Weights of a small transformer language model: vocabulary 8192.
Each number is 128 + 24 x the weight over its row's rms, rounded and kept within 0 to 255. Layers, rows and columns count from 0. The size above them is the row's rms in percent of the matrix's.

# layer 11 attention key, 256x256, rms 0.131, rows 99-152, columns 128-255
size [100  93  93  98  90  89  98  98  97  97  97 101  97  94  97  97  96  96  87  94  95  96 104 100  97  89  97  98 101 103 102 103 105 106 109 106 100 101 108 108 101 105 103 109 100 102 110 105  98 106 100 105  99 101]
[[126 130 118 103 124 108 119 137 136 119 130 138 120 154 133 178 124 173 139 124 145  94 111 140 122 118 132 123 178 143 147 104  91 139 113 149 135 117  93 158 158 153 126 125  95 153 188 100 144 128 136 137 149 143  97  74 156 113 165 116 121 174 152 141 115 127 143 178 173 165  95 100 163  96 136 152 138 146 132 106 128 131  81 101 117  98 133 114 165 107  89 125 151 130 147 138 145 122 138 176  84 125 124 100 141 112 101 111 170 144 110  93 143 192 167 161 102 163 122 120 141 158 113 102 129 161 176 161]
 [131 151 121  80 153 143 150 150 129  91 149 156 127 117  75 113 138 125 152 148 102 116 131 103 137 166 122 129 177 180 145 140 150 112 137 151 136 152 156 141 157 114 108 150  92 112 154 137 141 148  95 122  97 139 133 133 150 111 149 108 151 180 151 128 120  92  96  86 115 126 109 173 149 104 149 163 105 159 132 135 125 164 156 112 103  82 134 134 124  98 146 154 126 124  98  94 105 129 107 127 121 128 140  94 154 148 102 120 108 135 123 137 128 169  93 124 163 157 190 137 103 132 132 134 111 106 120 106]
 [ 94 164  83 152 120 116 135  77 121  71 106 183  96 120 147 120 106 136 179 118  63 146 115 161 157 158 167  67 142 141 119 125 143 144 114 122 134 139 142  97 144 153 110 125 141 111 152  92 119  68 118  96 114 157 104 122 102 115 149 150 104  86 136  70 106 103 123 177 106  87 140 139 122 131  96 109 153 146  98 116 118 106 119 152 150 129 139 122 129 148 143  86 115 106 141 131 167 137 176 128 143 131 180 118 154 127 143 170 127 114 146 131 177 143 125 170 119 135  99 140 137 154 129 145 120 153 158 161]
 [153 138 110 137 112 136 132 104 117 136 129 141 149  96 137 105 154 191 139 140 175 127 112 117 119 116 109 134 158 111 164 103 117 109 160 121 132 124 135 141 144 167 136 121  87 102 122 148 158 133 131 102 133  98 147 123  76  86 102 150 105  78 123 125 144 102 126 158 164 143  84 148 116 137  82 159 114 117  75 142 117 136 152 116 120 151 103  97 154 118 144 132 124 150 116  45 104 108  86 119 107 114 167 119 137 140 133 165 156 146 151 157 165 108 139 141  86 103  81 122 156  98 131 105 147 117 108 123]
 [155 112 164 142  78 158  98 118  93 127 127  52 129  71 103 131 119 103 164 143 148 144 128 118 146 152 112 108 182 182  98 151 137  88  94 164 101 120 101 135 166 118 149 157  96 107 130 134 105 157 103  91 159 131 139 103 103 163 114 149 157 112  84 168  84 119 124 127 147 159  95 127 131 202 154 157  93 118 163 129 108 133 103 118 106 117  97 131 147 151 124 129 161 132  92  93 132 144 141 139 140 113 135 103 157 163 149 116 115 131 149 125 161 139 115 118  99 106 132 159 151 129 135 133 152 122 144 158]
 [107 174 145 114 139 122 124 151 129  94 121 155 165 143 132 145 157 136 164 116 120 109 121  98 108 146  99 122 115 155 135 148 115 119 123  85 140 168 145 101 131 100 153 150 128  90 100 132 144  99 110  76 112 112 149 138 101 154 151 113 147 147 136 119 128 151  80 100 130 119 138 117 121 117 137 150 122 119 136  97 157 129 165 119 117  96 142  95 132 110 146 142 134 128 121 150 131 148 129 119 115 140 119 114 118 179 126 152 138 174 150 126 107 106 121  99 117 105 149 152  95 181 107 114 126 171 116 167]
 [144 137 136 139 123 127 110 105 124 141 157 143 133 130 122 109 115  78 139 121 105 161 153 142 105 124 115 123 175 141 175 146 135 136 136 157 151 192 149  98 105 146 166 121 119 106 127 100 127 126 126 143 142 194  96 116  99 147  91 135 156 127 102 102 108 163 122 130 130 124 151 121 136 112 141 127 100 141 137 134 107 128 115 124 156  87 146 147 145  75 131 114 140 126 158 139 135 151 129  93 115  94 108 125 129 120 119 109  92 164 132 173 125 145 161 132 149 154 107 146 128 175 142 115 166 136 153  97]
 [119 135 108 121 141 120 146  81 111 154 111 139 118 108 124 111 135 119 122 110 107 155 124 114 120 124 148 139  97 144 118 157 175 139 128 120 118  98 123 133 157 103 112 119 165 110  94 187 109  83  76  96 127 151 120 170 116 147  99 120 113 126 128 120 187 137 160 118 157 102  99 130 168 166 164 150 118 133 164 125 137 134 129  85 114 151 121 116 156 158 130 102 146 115 112  88 148 158 121 105 109  95 121 180 106 113  86 138 148 102 103  94 111 170  99 129  98 128 122 106 163 141 140 125 115 120 130 153]
 [161  98 122 119 133 160 122 143 133 141 144 115 137  80 123 127 106 100 135  87 106 132 113 128  97 159 149 139 117 106 144 123  95  99 134 106 153 143 158 159 121 169 135 101 104 134 144 169 120 152 146 164 151 136 123 114 157 118  97 168 105 118 143 144 119 141 140  99 109 104 146 101  85 142 160  96 132 139  63 122 165 138 132  99 115  82 117 126 106 125 122 160 117 120 125 146 106 103 107 132 192  96 130 164 134  91 121 125 160 140  93 107 134 126 115 140 168 145 118 124 103 144 117 179 100 116 168 119]
 [138 140 174 112  77 108 154  93 153 121 113 109 143 137 127 127 117  98  84 108 100 120 126 129 157 125 159 109 145 137  93 122  95 141 179 134 156 128 127  84 161 113 121 112 113 118 147 112  90 128 123 122 129 143 131 102 122 145 150 139 190 143 114 100 129 122  88 120 134 130 162 172 104 117  86 142 151 135 140  96  98 137 115 119 120 103  89 119 132 120 131  97 108 161 158 110 120 101 103 150 133 123 152 121 122 130 112 138 124 133 114 114 164 127 139 101 125 118  94 131 122 171 140 128 119 122 126  83]
 [157 127 140  56 101 121 112 107 130 125 138  99 111 108  86 165 138 107 169 131  65 110 148 159 139  95 134 117  94 159 147 146  89 135 162 149 123 106 103 158 122 108 150 148 158 145 133 152 162 176 119 157 134 132 146  94  80 129 125 131 126 111 117 105 124 157 105 162 129 148 108 127  72 127 142 117 109 113 139 107 105  91 120 133 119 177 148 170 115 142 149 169 115  96 159 142 129 106 140  99 124 152 128 125 146 144 129 103 167  96 182 122  77 142 110 114 133 110 155 164 112 115 140 131 127 111 148 165]
 [122 116 148 154 140 102 195 140 154 116 129 147  99 116 147  90  64 144 122 100 122 119 147 103 110 160  96 121  93 113 115 107 108 156 127 108 107 137 127 127 161 152 154 131 136  81 161 111 145 138 118 146 118 128  96 128  99 134 129 150 116 147 145 159  86 110 140 124 162 116 109 135 143  85 105 142 112 144 131 128 145 155 104 150 142 157 101 118 143 172 150  91 120  88 162 144 168 132 142 134 106 127 117 118 123 109 161 152 137 114 126 119 102 139 150 121 132 116 139 137 132 101 131  92 155 155  90 127]
 [129 158 156 119 145  84 137  80 156 133 124 149 122 122 158 115 146 157 126 112 144 126 121 183 120 155 129 107 132 131 198 165 150  78 177 123 182 136 108 160 143 132 153 112 139 129 114 110 141 108 132 105 117 138 130 143 159 104 141  93 141 155 121 127 123 133 149 114 122 104 105 136 153 103 116 154 143 115  86  88 161 129 151 149 143 152 105 134 135 141 152 184 116 115 129 140 142  95 172  78 121 157 112  98 114 119 135  96 124 107 124 114 163 123 113 104 136 166 126 112 116 141 117 121 133 139 137  91]
 [107 154 126  76 129 124  87 109 144 122 116 169 136 130 125  94 109 166  94 163 147 148 156 157 119  99 121 118 168  99 129 109 128 108 133 151 107 143 154 101 112 138 111 129 152 141 154 130 119 108  88 163 113 132 169 137 145 133  76 131 135 130  73 130  94 154  98 155 134  82 137 123 131 137 142 111 119 149 115 106 118 111 122 152 139 115 117 136 117 151  70 124 181 100 180  92 123 112 107 113 169 116 184 133  75 126 164 118 127 129 132 122 131 193 137 138 196 149  93 138 116 142 111 131 165  89 148 153]
 [133 138 117 148  94 120 140 133 136 147 135 155 165 116 137 151 113 111 110 144 100 127  75 133 130 113 130 150 111 138 138 100 156 110 112 157 123 130 103  96 147 116 170 119 127 140 124 162 149  79 132 104 146 171 101 158 127 113 136 126 102 139 161 144 137  91 151 136 163  96 130 139  90 117  96 130 125 111  96 133 126 164 131 130 111 119 130 129 156 138 119 138 156 161 131 104 122 154 124 147 161 171 150 114 143 163 108 129 118 145  82 136 118 113  98 144 113 146 137 162 135 122 155 137 167 115 144 138]
 [140 153  86 106 135 191 144 128 184 155 107 127 129 138 172  89 120 156  89 143 131  87 113 150 139 122 128 111  98 125 130 145 132 132 157 127 119 145 175 116  96 131 125 108  99 137 137 129 144  88 127  93 155 146 143 112 105 137 132 138  69 139 133 125 104 121 103 165 163 138 127 109 145 103 154 115 105 115 126 145 132  99 187 136 101 107 122 166 130 118 160 102  79 113 131 111 160 125  87 111 125 170 114 153 165 108 168 105 126 119 110 145 117 131 166 138  99 141 155 161 127 146 148 107 125 124  91  88]
 [150 109 134 167 125  98  84  86 136  96 124 175  72 121 150 128 120 101 120 142 125  84 154 135 124 150 110  99 150 121 118 123 105 140 138 137 119 148  64 100  90 100 146 127  81 140 125 162 122 143 109 140 128 144 131 154 128  92  96 154 165 116 136 139 107 109 132 128 123 113 145 143 151 131 139 138 108 135 178 160 111 159  84  95 157 127 144 134 129  99 101 143 111  91 167 104 108 145  84 111 130 131 120  92 118 138 164 134 126  90 133 129 116  77 137 190 110  98 137 107 106 101 126 150 123 102 145 103]
 [136 132 107 118 186 145 144 125 118 131 163  86 123 108  84 131  98 135 142 132 115 111 151 115 135 171 118  94 138  76 165 112 126 133 119 132 127 136 108 162 165  78 131 116 150 107 143 135 112 111 136 160 100 118 143 120  46 109 122 101 137 124 147 164 144 113 107 117 143 101 134 115 108  67 148 169 157 134 118 112 143 105  94 111 122 140  98 138 122 115 163 128 100 140 100 116 111 118 116 122 112 159 116 128 148 170 139 104 142 120 123 106 130 122 149 126 143 103  80 123 133 119 167 153 123 130 160 130]
 [148 130 113 105  89 124 151 130  69 152 133 162 122 168  91 111 117 135 146 128  82  63 132 122 111  90 127 154 122 141 132 117 123 113 142 131 145 140 153 143 151 140 125 161  84 122 123 100  83 164 150 115 139 130 124 129 132 163 162 105 142 151 145 199 132  89  97 160 117  90  86 101 131 131 108 158 121 134 166 153 130 126 125  82 147 156 109  78 119  84 137  96 127 126 153 139 113 115 145 113 123 149  89 155  95 174 116 106 110 139 127 121 129 123 132 152 125 137 149 121 132 113 125 154 114 141 145 150]
 [134 117 136 129 139 136 135 143 142 159 107 182 112 117 175  90 147 189 106 134 127 113 132 130  80 113  93 181  78 131 136 129 127 111 135 188  84 147 122 158 152  93 133 156 118 115  98 128 133 133 135 159 116 161  90 156 132 150 137 126 117 135 163 135 141 121 158 125  72 144 104 143 163 130 133 149 139 107 109 147 121 141 116 144 136  95 108 134 114 128 160 147 141 119 128 155  79 128 127 139  99 110 132 138 119 135 112 156  94 115  85 136 154 117 154 118 134 132  93 147 109 128 155 129 101 172 150 136]
 [ 93 144 138  84  94 117 128 135 102 160 129  90 157 114 179 108 117 149 133 121 108 134 124 152 136 127 131 162 124 142 108 139  92 136 105  94 143 151 112  86 172  86 127  85 116 162 124 139 130 148 146 102 157 128 126 147 152 103  83 141 102 117  93 156 105 147 120 120 170 133 155 114 101 146 143 114 152 133 106 139 120 165 127 133 150 127 158 138 100 123 161 106 165 149 132 108  81 130 113 112 116  82 154 110 129  82 150 157  93 104 131 117  81 105 143 143 119  64  98 131 103 105 128 155 104 110 119 146]
 [126 106 184 126 124  85  88 118 128 126  98 161 142 137 161 120 138  96  84 132 134 133 104 119 132 110 163 132 141 127 153 146 134 150 116 155 102 109 124 127 126  78 110 166 118 130 139 108  98 145 139 111 148 162 143 130  83 137 121 133 119 145 133 149 139 101 153 155 154 145 116 157  88 112 131 120 145 100 127 136 108 110 124 132 161 145 114 115 131 143 131  91 129 111 127  58 109 130 119 135 158 107 138 169 136 165 115 149  66 148 131 176 105  89 119 110  92 124 137 106 148 172 116  93 100  94 112 165]
 [112 164  98 150 130 122 156 101 112 137 116  77 138 114 108 127 168 128  95 132 105 131  97 159 110 148 149 112  93 125 111 103 140 141 142 129 107 169 113 118 142 129  97 115 134 132 183 126 128  92 115 164 131 128 106 167 177  71 115 169 100  87 142 179 167 136 139  86  85 159 119 149 132 134 163 116 134 108 165 153  92 118 157  85 156 143 181 144 146  96 106 149 133 138 128 109 158 155 163 133 161 132 117  98  99 123 159 132 117 114 119 117 129 150 124  78 171 127 132 102 103 141 111 151 140 117 137  92]
 [121 105 136 141 127 132 145 143 153 145 152 136 117 146 122 116 160 160 129 146 136 135 131 109 103 160 147  90 146 141  98 164  92 104 115 162 120 124 150 131 100 117 144 121 137 115  87 168 125 105 162 123 146 125 108 138 138 126 112 138 116 183 119 102 121 129 136 147 132 122 133  99 127  92 131 149 143  95 174 156 151 139  81 180 127 153 135 124 100 133 132 112 107  93 141 108 135 144 144 129 168 162 120  95 146  96 114 117  85 127 146 120  68 126 121 116 142  96 151 139 132 185 116 136 118 140 118 124]
 [ 98 122  77 128 147 126 138  96 109  99 133  90 167 104 160 110 151 120 126 145 129 130 151 171 132 165 154 128  88 115 125 121 132  95 159 171 118 130 142 159 115 140 116  75 160 125 120 122 119 112  93 125 135 158 140 110  80 107 157 102 136 113 159  88 177 159 125 154 121 162 122 174 174 115  73  97 185 137 118 104 144 153  95 136 113 128 105 126 117 165 125  84 120 128 158 112 131 130 116 137 101  81 106 141 127 128 170 117  99  61  99 134 146 161 108 170 107 159 145 144 114 113 133 154 176 132 136 159]
 [131 102 185 140 110 138 141 118 151 145 143 110 107 135 147 135 124 153 160 142 104 128 132 136 136 128 135 157 155 112  73 129 137 126 133  98 147 107 115 118 150 112 119 138 142 115 142 127 146 158 148  90 102 121 106 126 165 167 134 106 154  95  69 118 121  93 144 135 148 137 125 126 155  86 136 170 159  89 129 150 120 110 159 105 125  71 182 117 132 179 140  70 109 104 157 137  99 116 133 138 127 147 122 112 116 181 104 172 108 114 109 116 162 115  98 191 157 134 150 162 111 121 104 145 139 104 165 146]
 [175 156 104 123  91 146 135 109 128 138 102 107 141 129 138  99 169 108 141 110 129 162 142 165 136 115 119 150 108 145 138 140 128 144 141 101 140  98 173 203 193 123 127 158 119  92 102 119 127  92 110 128 153 161 166 106 149 142 135 186 116 124 105 139 127 145 111 108 150 155 129 131 127  79 136 123  55 136  95 103 123 115 158 105  95 186  99 120 160 140 116  84 133 173  91 133 140 131 170 138 126 123 134  59 110 107 157 104 107 134 128 130 135 124 118 158 153 162 124 161 135 163 142 118 144 126 122 157]
 [139 107  82 129  96 135 160 121 142 152 116 128  69 132 146  94 150 113 121 116  90 133 162  97 126 107 102 141 120 117 123 111  97  86 139 118 144 131 127 107 167 117  90 136 150 147 176  78 128 157 126  93 139  87 155 123 137  97 140 168 135 128 116 122 102 141 115 119 137  90 146  93 110 148 117 106 124  87 180 129 148 123 142 113 122  95 162 163 116 148 100 110 108 133 105 154 102 129 110  98 192 139 126 115 106 157 109 131 157 148  76  90  86 146 117 162 165 130 119 115 137 134  99 120 122 159 136 154]
 [128  84 194 130 134 118 149 149 137 111 143  91 136 124 119 148 121  68 156  95 100 131 178 139 130 154 108 119  98  94 126 155 149 156 109 125 121 162 154 159 132 152 151  93 115 147 143 136  93 188 140  97 150 142 159 174 103 123 108  62 113 132 140 156 128 111 126 136 123 142 129  98  81 146 116 112 144 132 150 125 138  91 162 153 144 134 135 127 151 120 127 151 142 115 130 158  93 120 152 116  93 133 118 107 129 140 118 136 101 151 153 140 174 115 108 146 121 124 128 145 143 145 121 152 127 128 146 127]
 [124 137 101 119 128 106 151 141 111  83 125 107 101 110 106 169 100 119 172 149 130  95  86 121  88 163 103 140 126  97 157 122 116 103  92 154 148 104  92 140 133 156 105 164 123 119 180 110 125 150 111  83 104 134 127 101 171 144 169  95 146 120 140 111  87 177 142 106 165 134 166 159 135 120 188 120 121 141 107 112 185 116 123 133 156 155 121 113 110 143 144 156 147 129 123 120 117 157 160 120 129  96 137 173 137 119 150 120  86  77 139 111 151 141  79  73 156 130 121 142 144 122 132  76 108  89 155 136]
 [ 92 133 163 121  66 132 117 113 138 167 106 100 172 128 129 123 107 181  73 150 137 134 156 118 132 134 176 117 115 121  60 146 154 122 132 137 122 171  79 140 125 139 122 107 164  98 141 131 117 105 111 140  87 127 121 130 103 149 155 112 130 168 163 110 114 151  93 135 142 157 146 124 145 153 181 126 126 145 139 144 142 158 113 153 118 167 148  93 130 152 133 139 124 104 113 147 116 153 113  98 142  99  99 132 134 104 143 112 137 102 154 131 169 130 109 134  83 146 154 148 127 150 136 162 146 109 110 119]
 [166 126 138 135 118 100 123 138  95 169 107 105 127 141 109  93 183  99 130  76 156  57 108 109 111 131 135 134 142 126 167 110 126 119 169 145 166 171 118 107 124 105 148 130 105  89 147 131 136 103 105 141 129 164 171 143 187 168 101 121 131 122 135 153 139 126  98 164  88 103  91 139 123 164 147 108 127 164 152 162 159 154 161 147 133 162 116 151 167 117 123 132  79 132 106 176 134 142 140 109 144 145 103 154 130 105 121 121  78  91 120 113 159 141  99 132 124 146 160 155 119 111 133 156  95 133 140 147]
 [111 101 150 141 124 111 126 178  99  99 132 117 119 121 140 129 100 128 136 112 108 108 117 114 146 135 161 126 144 150 123 118 141 103 124 147 126 101 119  91 150 111 115 114  88 138 125 104 101 127  99 112 141 154 134 140 117 145 144 157 140 143 130 122 129 171 119 123 153 154 132 131 117 111 128 119 135  76 169 146 134 132 172  97 112  84 136 124  79 136 150  80 142 114 144 152 123 144  92  83 145 126 133 114 106 128 126 107 122 147 129 154 134 132 131 134 125 109 122 183 125 135 166 112 168 119 152 121]
 [ 85 110 166 117 123 158  93 114  97 147 141 105 135 156 118 125 149 139 140 150 123 105 172 140 145 152 158 142 129  87  87  82  90 118 127  92 106 134 121 120 158 165 124  95 118 135 115 130 139 131 134 114 156 135 124 128 160 111  94 107 122 114  80 169  94 134 157 136 122 114 140 155 133  77 138 134 146 173 118 112 132 110 131 145 113 124 123 120 123 113 133 135 120 119 121 154 131 129 113 140 164  82 105 119 125 139 139 107 105 155 153 149 134 139 137  96 127 118 177 128 155 145 107 118 131 164 151 106]
 [160 132  62 133 136 122 149 153 102  86 145 149  95 117 163 171 135 133 113 126 114 142 145 147 122  97 167 130 134 155 198 113 107 105 109 148 117 114 157 110 209  78 118 167 186 159 100 112  68 138 142 129 105 148 133 158  96 147 174  85 120 132  84 155  97 133 109 153  93 117  97  77 117 151 127  85 144 130 153 124 116 146  96 129 110 154 126 118 143 109 109  90 129 134 117 149 101 146 139 118 123 166 100 142 108 132 129 139 149 111 119 133 146 152 133  93 141 154  94 137 103 137 104 139 130 119 116  62]
 [126 123 128 134 101 132 128 137 114 116 148 100 134 135 142 103 164 132 154 153 113  91 141 140 153 146 188 128 129  90 108 126 134 154  72  99 106 142 145 135 157 156 154 120  92 116 100 129 123 128 117 143 108 150 100  92 139 155 135 107 157  99 136 161 106 129 111 119 129 146 146 123 102 168 104 153 123 135 124 141  98 187 162  77 149 116  68 114 111 113 158 119 131 138 183 122 118 138 138 154  99 170 141 131 115 104 145 131 134 135 136 107 112 133  70 146 131  83 140 165 154  87 125 139  67 127 165 123]
 [ 96 105 131 162 145 105 112 153 166 141 143 124 113  92 107 115 148 111 101 114 135  86 112 152 130 112 129 102 134 150 192 110 124 152 147 147 119 124 182 152  90 101 141 124 143 180 121 130  94  74 110 169 149 117 104 108 139 134 139 102 159 125 104 120 123 150 109 119 114 134  95 160 111 129 105 153 155 136 140 143 115 115 122 139 126 131  96 138 126 124 166 135 159 107 146 138  89 143 126 173 127 111 140 165 163 116 168 141 108 145 129 145 125  63 109 141 117 107 126 191 127 130 106 125 139 153 127 156]
 [139 138 104 153 134 178  97  85  98 118 101 159 105 120 116 121  95 153 159 145 136 140 129 149 134 165 125 102 124 103 136 119 134 165 135 158 110 135 149 107 120 136 100  97  47 127 132 132  97 160  82 131 133  98 112 127 148 116  94  98 141 132 125  85 147 116 140 143 105  75 118 106 104 125 136 103 127  56 178 103 139 124 135 116 101 146 120 113 120 136 191 117 126 132 130 173 112 138 125 127 100 105 117 145  96  93 137 142 105 160 140 149 134 157 123 124 134 165 129 118 130 123 143  86 107 134 127 132]
 [128 117 147 151 122 140 134 158 101 134 135 135 116 150 129 153  84 117 172 113 126  87  95 104 146 113 146 121 135 119 125 100 159 146 159  76 149 132 104 151 150 106 158 134 139 103 138 127 125 107  86 107 123 142 166 170 111  62 109 143 145 131 122 120 123 140 132 138 130 138 135 141  96 141 140 122 142 155 153 121 117  90 112 140 149 117 148 138 147 112 115 173 143 168 114 132 121 149 130 135  90 151 134 142 137 123 120 116 126 128 106 102 116  98 139  88 150 118 138 134  79 120 139 139 107 105 181 102]
 [ 82 133 160 131 102 103 136 131 149 122 143 102 100 152 148 199 176 140 106 135 154 164 105 122 125 150 116 102 150 136 108 149 123 125 103 117 111 119 124 127 123  93 117 126 173 155 147 112 114 168 176 135  96 142 113 189 161 120 108 132 141 142  67 135 150 153 146 137 112  92 173 123 127 107 137 148 160 142 173 144 127 145 105 122 133 140 124 162 130 143 124 110 149 108 156 158 110 149  81 125 128 121 126 138 104 127 106 151 160 147 138  76 105 126 126 116 101 110 147 167 109 125 157 140 150  89 166 173]
 [105 148 144 117  99 140 167 180 149 133 103 166 114 139 152 124 109 124 123 136 134 150 118 130 166 127 138 138  96 118 121 151 147 114 168 140 128 139  84 123 130 107 131 165 147 124 165 166  99 172 137 115 115  75 174 199 114 173 177 148 104 128  67 115 136 156 108 106 130 116  78 122 105 134 117 109 159  92 173 137 105 140 103 108 133  97 127 120 157 111 105 141 149 151 182 142 139 133 135 100  85 108 119 146 151 144 128 152 163 106 156 135 117 115 103 134 119 138 121 160 152 157 135 106 114  85 114 126]
 [112  97  76 147 138 140 176 117 102 107 156 119 111 116 156 180 148 128 113 126 119 128 144 110 122 105  76  74 141 122 116 141 119 146 106 144 117 149 122 122 165 135 116 131 143  93 130 117 153 174 125  98  99 123  81 121  74 126 120  98 180 132  95 152 164 134 112 117 174 116 104 142 151 128 109 141  87 106  95 112 141 115  97 131 153 166 124 116  86 177 139 170 170 102 139 126 172 145 147 133 153 131 105  84 120 121 164 144 128 149 135 120 123 110 148 141  95 179 120 110 124 141 123 141 137 114 105 137]
 [145 142 144 140 169 133 149 137 163 130  77 116 113 130 117 168 181 149  85  81  92 138 110 136 138  82 110 162 133 121 127 100 161 123 158  94  69 127 137 155 137 142 117 131 106 148 164 155 122 139 120 117 122 102 101 135  91 145 187 152 111 111 107 163 146 144 119 107 136 170 128 143 160 185 200 135 139  84 126 137 123 112 133  92 119 100 102 120 139 139 114 129 128 112 134 114 140  97 127  70 143 143 110 108 126 135 171 142 123 138 118 103 143 144 136 113  90 140 146  98 112 140 124 122 118 123  99 149]
 [143 132 105  98 105 161 116 171 118 114 159 108 164 132 111 141 114 145 142 133 130 129 106 149 159 151 152 112 123 144 114 110 115  97 109 116 126 161 129 172 132 141 118 121 124 104 197 146 162 106 124 140 121 166 134 110 133 150 169 143 118 148 119 148 132 131 139 143 116 131 178 123 104 126 157 133 139 101 102 140 112 123 120 126 180 166 153 125 139 114 134 150 115 132  90  99 118 109 125 177 118 120 146 145 114 100 176 155  67 106 117 122 150 154 112  40 115 106 126 160  92 114 102 156 121 127 116 126]
 [ 79 119  94 148 117 131 121 121 145  86 105 102 108 119 118 139  75 134  82 164 141 134 138 124 126 100 133 144 176 117 104 178 129 123 117 124 128  81 137 114 114 107 126 125  91 121 135 144 133 113  79 139 184 147 132  98 123  94  89 138 128  84 126 153 126  94 149 104 107 103 159 125  96 113 121 119  93 155 102  95  57 150 144 145 120 103 143 115 120 141  76 126 162 125 160 110 119 147 159 125 114 162 142 100 129 120 167 133 148 116 148 122 143 165 128 107 106 140 136 133 156 131 118  92 128 132 160 112]
 [158  62 159  99 127  92 122 106 107 155  84 140 129 137 119 160  97 103 114 101 152 113  86 108 102 158 187 125 127 129 149 129 119 139 135 124 141 120 149 144 108 101 141 106 113 133 144 140 149  96 134 132 157 141  96  78 173 120 101  94 136 116 129  85 156 147 126 138 181 114 155 108 110  92 141 108 103 146 130  88 136 138 147 132  92  88 122 122 134 133 165 152 173  79 109 146 157 151 130  92  94 145 132 160 136 161 100  88 148 127 135 113  82 122  92 133 110 112 166 119 157 128  77 111  71 168 129 104]
 [143 182 124  95 181 128 115 123 131 163 127  96 149 100 151 135 129 175 134 123 117  69 118 112 107 128 159 136 107 117 119 106 131 137 119 122 134 126 165 155 128  84 138 140 127 110 141 104 142 174 128 112 116 137 100 132 155 101 133 130 130 172 121 152 123 143 106 144 142 147 121 101 123 162 113 160 132 134 132 117 128 121 156 135 158 189 132 124  77 157 113 132 125 117 120 122 153 136 120 125 112 119  77 108 155 189 138 120 103 143  92 118 130 181 126  94 164 133 127 145 120 119 147 156 133  98  93 137]
 [135 113 123 155  93 117 179 164 104 133 131 104 121 133  98 129 128 107 140 114 134 107 145 122 105 125 145 115 114 145 133 141 196 164 138 121  84 162 150 113  85 104 143 118  86 112 104 132 152 144 141 119 128 137 151 113  75 122 103 153 152 154 121 143 161 170 149 130 193 141 121 116 141 132 130 143 102 202 123 145 178 120 114 133  89 125 117 132 119 145 104 105 163 119 137 135 175 122 114 109 139 113 125 158 124 103 137 136 114 122 147 137 156 112 132  98 126 120 157 143  91 130 116 133 150 131 113  77]
 [114 132 155 145 112 159 101 150 126  78 143 177 130 105 123 113 111 131 136 159 123  92 110 156 132 151  92 117 155 130 119 101 135  85 127 113 117 165 114 114 120 144  92 193 139 101 136 161 120 144 142 146 128 130 112 153 100 125 126 133 111 134 126 121 149  90 116 141 137 128 168 160 112 124 164  95 157 183 114 120 153 152  95 103 139 134 146  93 119 131 110 118 155 126  86 141  84 145 151 129 133  96 124 121 163 119 170 120 109 150 147 109 109  86 105 140  91 136 173 186 110  99 111 134 156 163 108 146]
 [122 159 130 151 138 101  90 142 143 153 138 147 125 186 169 119 153 121 151 152 111 155 161 107 112 115 129 100 152 101 126 117 128 119 125 141 129 124 134 111 124 133 107  98 140 161 125 157  82 110 127 103 125 137  86 114 172 112 146 119 129 144 104 141 127 123 143 118 135 128 161 105 134 116 146 148 119 158  75 120 129 130 137 119 146 123 130 129 105 109  83 112 190 123 111 147 153 128 120 101 106 114 159 158 129 107  99 106 109 132 116  89  92 132 158 150 158  82 118  96 186  99 105 107 162  99  94 133]
 [103 187  97  79  88 163 156 132 117 151 145 212 125 149  97 129 106 119 136 122 109 146 137 122 107 107 120 146 128 111 107 143 167 117 114 126 135 144 168 140 129 120 135 178 157 149 118  92 103 102 153 124 149 161 132 128 135 154 124 146 100 100 106 117 118  98 127 120  79 144 115 131  97 104 128 135 127 104 117 118 177 124 138 106 148 110 144 122 147 157  94 122 119 110 125 133 107 138 122 166 111 163 172 128 123 186 145 129 151 165 134 138 121 113 156 107 115 144 156 143 132 161 152 144 128 166 128  98]
 [110 154 123 121 117 142  80  89 121 135 135 104 104 158 151 164 154 127 112 115 154  59 129 152 165 133 102 152 128 149 168 123 170  96 118 164 128 161  98 116 158 125  91 108 125 127 136 116 158 108  98  80 164 124 133 149 129 160 124 138 115 131 168 164 209 119 146  76 116 132 158 139 133 143 137 144  81 142 127 101 136 132 142 149 131 104 123  88  87 116 152  95 121 168 112 105 133  98 129 115  99 119 126 112 122 150 166  98 125 106 131 154 155 138 108 135  90 144 141 119 157 145 157 143 143 120 112  97]
 [167 168 165 102 151 122 141 144 101 170 141 147 146 118 153 115 107 176 129 131 145 118 118 114 147 148 162 129 170 115 119 168 167 124 111  97 124 151 118 115 140 135 108 113 133 100 142 138  92 100 137 179 154 134 145 157 106 164 110 107 148  55  92 140 118 142 130  99 118 148 163 123 115 137 138 144 128 124 127 165 128  93 131 124 116 150 118 151 135  85 136 191 176 178 114 135 137 174 123  99 143 102 167 163 124 119 158 130  99 133  93  97 117 102 108 138 149 124 124 128 149 123 130 125 145 131 101 111]
 [124  96  99 128 158 157 119 156 125  88 161 156 104 197 119  95 144 133 123 104 122 146 158 115 150 105 130  90 171  91 114  88 130 159 131  90 102 154 128 148 160 133 116 177 132 135 121 162 115  71 132 108 135 116 126 108  95 147 109 104 146 130 128 111 145 119 111 134 143 103 136 146 113 152 142 147  99 141 105 133 143 134 132 162 152 124 138 127 108 110 135 133 106  96 165 149 148 121 146 109 133 137 153 139  79  91 121 134 160 104 163  99 152 120 126 135 162 154 146 116 135 143 145 113 104 155 139 163]]